Weights of a small transformer language model.
Architecture: no biases in attention or MLP, untied embeddings.
Each number is 50 + 15 x the weight over the matrix's rms, rounded and kept within 0 to 99. Layers, rows and columns count from 0.

# gate: layer 3 MLP gate, 512x192, rms 0.138, rows 458-511, columns 0-31
# up: layer 3 MLP up, 512x192, rms 0.145, rows 458-511, columns 0-31
# down: layer 3 MLP down (transposed), 512x192, rms 0.117, rows 458-511, columns 0-31
gate458:46 53 52 45 51 59 44 32 59 59 58 78 66 15 43 63 62 36 50 62 37 52 77 73 58 56 52 51 58 36 43 65
up458:35 70 59 40 34 70 64 54 60 64 62 42 39 55 67 50 56 64 45 58 48 65 78 30 44 82 91 48 18 51 53 35
down458:59 39 68 57 54 42 54 49 43 51 56 54 25 69 62 64 70 71 51 53 46 23 59 55 58 52 29 70 16 43 58 39
gate459:43 64 56 49 31 33 32 63 57 69 32 56 51 56 44 65 31 42 46 30 52 60 65 63 56 48 44 41 38 68 61 53
up459:42 22 59 44 65 36 56 57 38 33 37 36 60 42 51 40 68 37 70 59 38 66 29 31 52 52 52 45 32 42 87 33
down459:46 49 62 43 28 58 40 66 46 48 32 43 47 36 21 47 59 52 44 52 50 54 61 53 63 41 41 39 43 53 51 65
gate460:44 70 40 66 51 41 64 47 67 55 36 69 60 50 74 89 58 42 72 51 56 38 53 79 73 32 29 65 56 50 41 56
up460:52 38 33 68 32 43 57 50 47 69 41 55 44 61 86 46 62 62 57 39 51 48 63 49 81 46 21 46 64 35 53 59
down460:25 41 46 63 07 71 33 74 60 46 28 71 25 57 33 37 41 44 69 32 65 76 40 73 33 59 43 73 83 56 53 45
gate461:28 37 57 28 50 51 28 63 41 40 29 42 61 80 45 35 65 20 59 67 62 55 48 48 46 75 68 23 51 55 41 49
up461:44 78 76 47 59 36 60 28 24 61 49 48 42 35 47 83 57 75 29 29 40 69 56 77 53 51 39 69 43 64 52 51
down461:57 19 53 54 72 50 30 67 40 64 09 52 42 55 43 54 51 16 52 52 69 50 50 48 56 95 47 68 49 49 50 56
gate462:45 34 66 67 50 60 58 64 72 52 54 63 59 42 58 56 62 29 50 58 40 60 27 45 30 51 33 32 61 29 34 38
up462:73 43 44 57 46 69 39 48 43 85 41 47 41 61 46 45 72 41 58 65 69 45 50 59 61 33 48 46 31 56 51 49
down462:57 63 70 49 63 62 58 67 46 38 60 65 26 62 20 76 50 42 71 33 50 63 49 37 76 52 28 52 10 55 49 76
gate463:52 27 29 67 57 30 55 55 51 40 66 20 33 48 34 66 66 42 71 54 62 57 42 44 64 90 68 38 63 50 41 60
up463:59 44 35 45 58 48 38 48 50 25 46 24 53 63 36 38 41 38 38 46 76 60 59 48 48 23 61 62 75 36 67 42
down463:37 63 44 03 72 38 48 68 42 66 47 54 66 57 62 69 49 33 52 63 61 66 73 66 40 64 54 68 60 54 29 29
gate464:44 78 18 61 35 54 30 43 41 58 46 30 56 66 57 55 54 62 54 54 24 76 51 53 25 52 52 67 61 51 51 17
up464:46 37 46 17 79 37 44 50 45 49 38 43 39 76 37 50 21 51 45 50 46 39 52 41 56 80 69 41 57 51 43 50
down464:60 80 38 69 33 60 52 30 57 62 68 42 72 64 58 43 27 64 17 69 56 39 42 37 37 22 59 48 58 57 58 41
gate465:45 66 61 58 82 56 55 51 52 71 52 45 65 64 28 19 47 33 58 47 50 37 29 58 50 40 93 32 36 56 73 21
up465:39 37 64 40 49 58 29 47 54 52 63 40 54 63 41 31 62 46 81 59 45 66 57 73 19 52 64 56 45 63 65 73
down465:58 41 49 49 45 59 41 68 53 64 27 70 63 71 66 90 66 60 44 34 50 57 40 67 62 65 33 65 53 64 64 38
gate466:32 56 33 61 30 51 48 63 27 45 37 47 43 40 44 68 53 58 25 43 64 48 41 37 62 25 55 58 48 47 46 41
up466:57 77 72 64 44 44 40 59 57 47 22 55 46 32 57 58 74 47 33 73 62 65 54 49 39 22 43 45 66 49 59 29
down466:41 40 56 42 29 72 29 47 62 55 28 53 33 43 40 33 38 64 40 53 47 55 46 67 37 60 48 56 21 45 42 37
gate467:50 42 64 10 57 40 46 24 60 48 17 50 53 45 85 48 26 58 70 38 52 63 65 39 47 53 58 64 50 45 47 62
up467:42 48 43 31 30 38 44 47 79 37 30 43 50 60 75 31 35 53 80 53 63 74 39 40 51 46 80 60 47 46 67 50
down467:58 52 51 64 56 49 58 46 46 38 31 65 34 35 11 76 49 35 95 21 46 52 54 68 76 76 68 34 60 56 38 71
gate468:40 32 68 40 38 35 39 62 19 37 62 60 61 83 85 35 41 58 30 38 38 33 55 38 65 46 50 33 60 31 22 69
up468:53 50 74 27 25 31 25 48 18 53 69 76 43 72 51 44 54 37 57 27 59 28 32 45 80 58 58 25 53 38 41 44
down468:62 46 48 51 72 50 73 58 32 40 51 46 46 26 31 51 82 38 61 46 63 37 56 63 50 39 39 70 44 54 24 50
gate469:63 27 48 60 50 37 44 64 62 67 42 48 66 56 45 34 50 59 51 50 27 39 33 86 51 17 52 50 59 17 46 52
up469:76 29 30 77 49 52 55 66 66 32 34 47 66 55 29 37 19 67 48 24 11 44 29 71 55 30 52 46 54 18 39 65
down469:57 47 54 38 55 41 55 50 44 49 17 44 37 53 36 50 45 49 36 07 63 66 69 49 39 64 52 44 58 60 47 33
gate470:53 23 44 44 32 61 29 77 56 33 57 84 56 39 43 71 38 47 48 79 38 32 24 63 86 50 46 53 58 78 46 64
up470:51 37 58 56 32 62 53 53 48 31 50 59 47 38 50 48 34 42 61 74 60 33 30 61 65 34 42 58 61 47 37 62
down470:55 30 78 35 39 39 59 27 35 51 52 47 58 55 41 58 46 49 61 46 35 61 29 44 23 55 54 41 35 49 38 55
gate471:35 56 53 60 65 69 72 57 63 44 64 48 53 39 53 49 55 41 72 59 33 37 44 55 54 43 69 43 65 43 42 50
up471:82 37 31 61 81 61 48 15 44 49 42 40 45 56 43 46 34 59 43 54 71 46 58 59 37 38 63 40 68 59 52 66
down471:58 46 54 50 38 68 38 44 65 45 23 59 48 34 55 33 52 39 83 33 35 04 58 44 61 18 43 44 36 22 49 68
gate472:48 49 47 42 37 27 46 38 41 35 56 82 63 46 47 55 48 55 63 65 66 35 41 53 46 61 55 56 30 74 58 47
up472:37 62 84 61 27 09 74 38 40 68 74 35 52 39 68 55 24 50 42 53 48 70 48 28 53 42 52 50 66 31 41 56
down472:54 47 66 62 65 55 37 54 53 59 33 67 46 58 30 26 97 59 42 42 15 31 26 47 23 72 61 58 34 38 63 55
gate473:38 47 32 52 29 36 50 56 74 69 50 33 41 30 42 67 59 17 73 31 49 53 57 46 73 70 48 63 43 44 45 51
up473:50 64 28 45 40 42 31 44 62 59 48 35 52 47 41 54 40 55 56 34 46 47 39 55 55 64 52 58 65 42 37 56
down473:70 71 45 29 75 62 48 69 35 32 46 34 41 69 52 60 32 50 47 55 38 49 52 52 51 35 56 34 72 57 42 43
gate474:40 38 44 59 52 29 47 41 70 68 42 73 72 65 36 48 50 28 72 41 67 43 51 54 59 56 50 77 32 51 50 59
up474:75 55 78 45 40 57 58 77 47 44 60 30 40 43 54 46 58 72 48 74 45 56 37 25 50 43 47 39 61 65 46 38
down474:68 50 33 54 44 51 31 77 56 59 55 71 56 55 63 22 54 24 49 55 37 35 76 36 61 63 48 59 49 46 50 65
gate475:35 29 55 39 52 61 42 51 38 56 33 76 48 75 51 54 40 56 41 29 62 77 39 60 32 60 49 55 51 50 43 41
up475:53 48 67 73 35 54 32 16 43 71 45 76 75 29 31 55 47 40 59 47 56 45 76 64 69 62 64 51 35 34 49 50
down475:71 67 75 48 48 56 56 61 65 51 61 51 15 53 55 46 55 51 52 67 47 46 22 62 44 47 54 72 44 55 41 48
gate476:42 57 45 33 54 44 77 56 59 49 51 61 69 45 44 50 78 52 68 49 68 50 66 58 46 31 47 42 18 51 52 41
up476:35 58 54 41 37 30 52 61 58 25 65 69 69 38 20 75 36 58 42 60 39 56 62 37 43 32 40 22 53 41 67 52
down476:39 24 58 26 68 43 51 56 24 38 38 47 60 15 50 42 43 59 82 58 53 44 59 93 71 93 60 69 34 49 35 67
gate477:43 53 33 67 54 39 42 50 89 40 67 61 77 49 58 51 42 38 41 51 55 47 30 23 46 35 64 19 39 41 53 49
up477:66 32 57 31 58 56 53 82 55 49 41 52 28 53 54 38 64 28 64 60 58 68 31 63 45 47 62 71 55 56 55 44
down477:58 73 58 22 25 36 27 74 52 48 38 44 41 25 44 26 51 89 57 36 42 44 54 62 43 58 37 61 44 61 81 48
gate478:29 27 42 43 53 30 39 53 74 37 42 64 43 24 75 54 41 55 33 51 83 32 20 54 42 41 55 52 70 48 54 40
up478:57 65 46 35 37 52 83 47 50 81 46 49 44 54 53 37 69 44 45 69 60 57 53 43 52 51 53 78 44 69 43 52
down478:52 47 40 43 48 67 49 27 47 53 51 33 45 32 45 55 37 71 61 47 39 45 68 73 45 42 31 43 56 57 60 39
gate479:57 33 76 53 37 30 26 43 28 51 41 51 50 62 48 38 16 55 43 58 65 58 48 43 48 39 29 41 39 47 54 42
up479:63 42 25 01 05 48 55 39 55 68 27 51 45 93 23 52 40 52 53 57 46 54 53 42 36 58 57 54 50 41 76 44
down479:18 45 55 66 70 56 64 61 51 48 34 32 66 36 34 59 55 47 41 41 52 62 75 60 81 41 65 51 37 68 29 46
gate480:12 40 51 26 29 36 37 25 37 61 43 58 52 47 60 53 30 54 46 74 46 48 62 78 65 70 53 57 58 40 35 51
up480:39 76 29 78 66 56 47 60 34 49 64 64 52 00 57 81 36 40 25 31 50 64 24 49 45 52 34 19 63 70 10 34
down480:56 23 59 24 50 41 83 59 39 35 68 53 72 25 08 21 84 38 65 67 54 49 53 32 31 39 67 56 63 27 44 82
gate481:68 48 49 74 35 45 29 72 48 52 52 39 47 51 55 65 51 30 45 33 20 34 60 53 67 23 13 41 41 54 32 41
up481:55 48 65 60 39 63 72 27 55 55 73 33 57 54 54 11 48 51 59 50 64 52 63 64 44 37 61 39 52 36 84 10
down481:75 54 42 53 51 56 77 77 72 47 25 54 29 67 49 31 27 33 62 41 64 43 30 61 33 73 28 44 26 80 62 73
gate482:53 54 58 52 43 46 56 57 62 44 45 45 78 64 45 20 53 77 59 37 38 33 67 62 64 57 35 52 46 51 32 51
up482:42 47 36 47 55 36 28 27 68 46 60 26 61 56 54 27 67 60 41 59 57 31 61 41 49 62 34 71 50 72 44 57
down482:66 69 72 54 66 36 54 17 86 59 60 58 60 42 71 67 39 74 65 55 43 45 26 55 59 24 25 46 45 47 50 77
gate483:48 60 50 49 70 59 45 59 28 45 44 37 49 71 66 71 62 61 40 70 55 59 31 40 80 70 64 52 62 67 61 50
up483:42 48 54 37 54 70 70 66 56 67 54 81 59 68 46 50 43 45 62 46 50 47 40 62 22 63 68 69 75 67 50 47
down483:83 66 37 44 40 78 38 41 57 28 49 27 64 35 60 59 57 46 31 54 49 35 58 59 61 41 36 40 46 55 87 64
gate484:46 73 31 42 29 58 57 61 47 27 27 45 76 35 40 48 85 60 48 79 20 25 37 51 43 52 34 70 32 55 45 41
up484:47 48 52 60 61 65 55 58 34 31 29 51 48 28 38 41 74 45 45 71 28 41 40 43 31 42 38 48 43 63 54 47
down484:61 53 40 59 33 41 44 70 63 54 35 56 57 51 25 45 43 57 73 16 55 40 33 41 42 67 60 53 71 50 65 66
gate485:47 55 33 62 35 79 55 52 62 55 41 32 56 50 50 64 58 39 36 52 18 43 33 21 27 57 61 64 71 64 34 34
up485:54 39 66 72 55 51 48 64 25 73 48 69 55 43 52 63 39 45 49 38 47 37 59 65 54 73 20 55 56 38 34 61
down485:40 50 49 53 30 52 44 38 41 59 57 26 68 44 77 46 56 60 35 83 42 32 49 33 41 42 33 64 39 48 65 36
gate486:67 50 53 61 42 72 11 55 34 44 54 48 40 65 54 45 27 65 60 68 39 38 33 46 69 12 39 57 71 26 35 97
up486:32 35 27 42 50 42 61 73 40 49 56 69 77 44 40 55 67 56 74 50 34 51 80 47 41 48 52 77 52 30 70 69
down486:53 27 38 52 40 44 45 59 72 60 57 41 51 46 73 25 45 60 37 69 50 45 54 28 60 61 47 67 41 39 69 60
gate487:48 61 48 56 53 35 09 44 48 59 34 34 57 60 32 57 60 20 35 61 38 45 36 62 61 56 50 55 59 59 43 53
up487:50 29 65 34 48 49 95 31 53 04 25 41 23 43 50 52 39 27 52 53 59 74 40 47 72 33 47 51 45 35 32 47
down487:44 43 48 32 46 13 23 76 48 23 59 45 85 27 76 31 60 75 29 78 58 20 50 38 63 47 17 28 83 56 56 66
gate488:37 91 34 71 49 68 59 30 76 50 85 27 41 38 70 58 39 65 52 48 48 62 64 63 30 58 36 37 41 66 69 30
up488:35 52 29 06 50 35 47 37 48 67 08 51 44 47 52 55 48 63 33 65 33 52 45 46 70 47 71 48 27 56 40 44
down488:56 69 52 73 56 43 10 54 35 60 51 51 53 46 34 53 75 47 64 22 43 51 53 52 39 70 20 51 61 37 49 68
gate489:63 57 48 32 44 35 30 58 54 50 52 45 51 51 39 68 37 25 36 42 64 49 75 46 26 78 54 41 60 26 55 73
up489:43 43 72 33 13 46 64 43 38 50 80 71 43 34 57 44 71 69 44 48 44 59 31 73 41 46 34 43 48 49 39 32
down489:72 61 53 55 40 72 72 44 63 37 66 41 62 56 41 77 39 54 33 64 36 64 52 21 55 30 46 71 24 38 52 56
gate490:45 56 68 56 38 34 61 35 47 60 40 53 63 52 35 55 46 46 77 33 46 34 68 57 62 47 43 29 40 33 39 48
up490:50 27 44 31 47 75 52 47 60 26 60 80 39 33 56 19 46 58 60 74 35 36 62 41 39 55 56 48 28 67 39 37
down490:46 39 37 46 61 64 54 43 77 53 61 76 63 54 62 52 43 73 41 52 41 46 84 53 27 42 57 42 65 53 68 71
gate491:49 71 28 46 42 72 45 69 52 43 54 38 68 34 39 59 38 42 37 34 42 56 33 45 44 37 45 04 44 45 58 38
up491:39 33 28 56 50 36 48 43 81 27 43 03 23 65 37 32 57 59 48 54 29 65 72 41 23 56 46 51 57 15 53 23
down491:56 36 66 56 39 30 40 39 54 70 17 60 29 39 65 46 52 44 68 36 34 44 75 54 41 50 62 63 88 40 63 45
gate492:54 50 79 34 59 54 55 43 49 60 33 46 31 53 13 49 49 75 65 50 18 36 20 64 61 38 64 45 83 70 62 25
up492:54 37 11 41 45 39 42 25 17 45 19 58 45 39 37 71 66 39 47 51 59 38 26 40 30 33 43 47 66 30 52 62
down492:72 49 75 80 58 41 60 58 55 20 35 50 87 68 42 44 39 31 53 51 12 55 07 49 62 24 40 70 66 93 55 40
gate493:29 22 68 30 45 82 63 36 49 40 30 72 71 49 39 51 45 43 50 41 41 97 15 64 42 50 34 25 44 49 33 66
up493:54 39 67 55 54 72 66 55 53 36 48 50 70 44 50 57 52 25 45 42 35 62 39 38 53 36 30 55 47 41 19 49
down493:33 40 50 58 63 37 42 41 18 33 23 49 31 42 60 44 48 35 58 54 41 48 34 48 72 83 61 35 11 65 47 52
gate494:46 47 25 59 51 50 66 46 54 48 50 72 33 62 52 49 48 51 58 57 53 67 48 53 44 13 54 56 33 52 34 53
up494:51 52 49 36 68 53 48 85 60 48 62 44 89 44 57 49 20 65 40 45 74 72 01 33 65 21 66 49 32 67 43 36
down494:53 27 51 55 28 41 61 43 65 33 35 59 59 33 27 57 40 74 71 35 57 55 72 67 53 63 42 44 43 59 38 85
gate495:38 18 82 71 38 57 43 60 42 53 50 44 30 47 49 49 25 69 68 46 66 44 63 25 59 46 51 62 41 58 23 43
up495:42 47 47 18 24 34 57 36 56 56 64 49 82 75 47 43 50 50 54 31 62 21 43 59 50 74 72 52 57 68 64 82
down495:39 50 44 70 56 56 60 50 44 55 54 30 50 29 38 28 56 83 49 60 62 41 72 44 47 60 46 63 43 26 54 72
gate496:41 37 72 46 41 56 63 51 40 57 74 46 53 32 60 79 45 23 44 57 55 43 49 53 59 36 87 47 68 54 31 68
up496:55 33 49 81 34 61 45 31 23 32 55 62 55 52 77 64 89 43 46 65 59 44 57 36 55 16 61 51 64 66 26 51
down496:40 44 17 72 39 47 24 19 52 49 59 07 36 46 19 69 66 38 61 43 76 41 58 62 40 66 15 30 69 37 41 65
gate497:50 62 49 56 77 69 71 52 60 37 31 78 24 44 59 51 42 50 56 54 35 67 40 59 69 51 49 41 32 45 48 56
up497:49 74 59 59 73 51 38 45 46 19 63 60 47 45 29 28 62 41 55 65 59 57 41 63 52 68 58 46 37 36 42 44
down497:57 50 59 72 39 66 43 41 69 49 42 82 25 88 68 62 28 70 51 42 39 52 49 19 54 69 28 65 84 81 41 47
gate498:67 69 33 59 58 63 65 56 50 58 83 60 47 43 75 32 56 61 46 41 78 74 52 64 57 24 48 83 39 65 42 40
up498:49 73 24 59 48 66 47 64 52 64 69 53 48 42 65 39 46 61 58 35 73 67 61 48 52 45 47 77 51 33 49 35
down498:45 36 56 22 49 42 54 44 47 32 23 41 32 52 20 69 40 47 64 58 36 41 52 48 48 83 60 16 53 70 49 50
gate499:56 60 43 55 50 21 43 45 72 85 66 35 28 99 34 33 37 36 29 48 47 37 42 77 65 47 46 69 58 32 68 52
up499:49 78 51 65 38 46 64 43 71 76 55 12 33 78 36 27 46 33 51 52 49 63 50 78 64 66 54 44 31 32 82 49
down499:82 49 27 65 24 44 74 36 66 65 35 27 53 50 47 70 44 50 56 38 62 67 46 54 37 78 71 19 48 76 05 40
gate500:59 76 25 53 49 53 47 53 54 76 37 51 44 32 60 75 40 44 27 35 74 60 26 57 17 56 38 60 39 39 78 48
up500:59 34 58 86 43 52 24 34 41 48 17 49 63 58 55 71 46 73 46 56 28 43 74 53 44 60 85 42 65 37 63 53
down500:40 38 79 58 51 57 63 60 19 41 42 57 73 34 43 49 50 58 44 71 64 35 70 51 80 37 48 42 50 32 65 80
gate501:21 36 27 37 69 46 48 72 56 84 58 57 48 47 66 49 39 57 66 76 37 63 47 36 44 32 39 63 73 39 29 49
up501:53 46 58 45 68 38 64 69 34 31 59 64 41 60 45 41 62 24 44 54 72 77 58 29 47 36 39 55 58 47 51 61
down501:57 67 58 37 39 62 43 41 71 45 38 56 41 38 28 55 49 43 73 17 40 50 49 57 72 49 71 48 42 42 42 80
gate502:50 40 36 72 35 30 44 29 34 46 68 63 49 70 70 91 38 29 55 58 45 29 81 89 52 45 62 64 48 55 29 68
up502:48 37 23 38 50 53 40 45 56 35 13 52 41 47 49 81 76 66 56 40 44 34 55 42 47 43 49 45 48 55 77 42
down502:53 51 76 44 33 35 60 47 76 42 38 48 70 65 37 36 66 72 34 82 70 93 54 66 18 40 52 66 61 64 52 41
gate503:47 51 34 46 56 66 55 50 43 69 11 38 50 47 65 57 37 54 43 53 51 56 26 52 52 44 45 36 51 48 39 59
up503:14 53 35 32 60 82 77 69 51 53 46 50 43 39 49 33 39 76 48 59 38 27 48 56 53 51 58 27 73 63 42 28
down503:33 70 45 71 66 56 38 62 39 51 81 38 84 52 58 61 34 52 41 59 52 53 36 44 42 52 18 64 69 50 67 49
gate504:52 60 61 45 64 59 57 60 51 55 68 40 53 66 59 45 46 49 56 38 53 58 63 47 38 44 71 31 59 75 26 21
up504:45 33 52 48 35 47 61 45 34 40 29 49 50 29 70 53 25 55 59 37 35 40 59 31 51 63 48 39 58 46 45 44
down504:54 47 30 67 63 50 44 60 55 74 45 46 36 45 55 92 61 48 49 40 59 66 47 47 43 48 25 75 49 53 65 66
gate505:36 56 50 47 46 32 50 81 53 38 58 90 45 39 63 14 64 39 42 73 29 44 58 55 54 27 59 57 27 57 57 59
up505:65 40 45 34 36 62 40 43 54 59 50 00 60 73 42 57 35 37 35 39 28 39 63 63 73 54 41 30 35 35 41 36
down505:78 19 47 45 56 65 11 41 49 43 51 76 54 79 49 43 62 76 39 51 31 49 52 45 58 41 42 36 51 37 41 39
gate506:63 78 53 40 65 55 51 50 77 35 39 49 70 67 55 85 62 17 81 63 61 63 72 71 40 44 35 31 57 39 48 24
up506:44 67 45 54 58 77 31 82 28 22 84 58 41 59 38 49 55 33 47 48 36 74 47 64 49 27 37 12 54 37 53 21
down506:53 79 55 55 37 99 51 52 80 40 31 46 31 73 42 87 52 31 49 31 58 84 62 64 26 62 35 79 39 49 50 54
gate507:24 39 45 45 62 59 55 43 47 62 56 57 56 46 62 43 57 61 41 49 59 68 48 47 26 31 45 53 52 59 39 46
up507:62 48 78 19 73 36 27 39 40 54 43 34 40 66 44 65 48 71 79 67 64 43 31 66 46 69 83 90 44 60 49 53
down507:30 77 42 19 27 70 51 32 41 66 52 09 43 50 67 16 46 54 29 77 70 57 49 41 49 43 19 15 48 39 28 44
gate508:34 62 74 93 52 17 43 29 58 86 52 40 64 36 32 62 29 88 27 53 74 39 52 67 46 62 65 44 60 33 48 37
up508:61 67 65 45 32 80 72 60 53 59 66 40 77 67 62 28 59 42 60 55 40 53 53 55 57 59 44 23 49 49 40 53
down508:77 44 34 34 64 37 37 34 57 51 58 57 40 53 75 46 51 04 61 63 38 25 49 28 40 48 52 76 31 35 22 42
gate509:37 30 45 99 24 47 54 58 49 22 51 44 63 59 61 54 26 53 32 29 37 37 51 72 36 71 42 36 53 67 52 36
up509:61 50 68 22 52 67 61 51 36 58 65 48 65 65 67 26 61 49 53 56 66 85 52 54 53 21 73 77 49 83 74 51
down509:36 29 67 79 53 61 59 36 44 58 46 50 76 40 57 41 44 38 59 78 29 61 32 81 73 61 39 63 20 32 47 36
gate510:40 68 51 53 80 50 37 35 76 48 52 47 25 62 55 35 67 48 45 63 55 40 57 35 56 51 43 47 67 57 47 32
up510:82 45 45 52 66 49 78 64 30 27 53 54 48 29 43 49 44 51 61 67 73 45 54 87 73 54 43 55 44 14 61 56
down510:75 40 71 58 46 57 51 33 60 69 53 52 59 55 44 19 53 23 17 60 51 49 35 49 40 62 42 32 67 32 38 61
gate511:48 76 75 25 53 34 65 52 55 57 55 46 21 43 72 67 57 84 47 54 76 52 42 64 38 68 60 47 24 71 49 52
up511:59 54 60 56 39 35 46 65 71 74 60 64 64 55 65 28 42 78 30 45 69 43 20 56 52 85 30 71 49 71 48 41
down511:09 56 55 37 45 57 51 77 42 44 33 19 52 54 49 51 52 53 40 60 32 41 40 44 72 36 69 39 35 34 37 61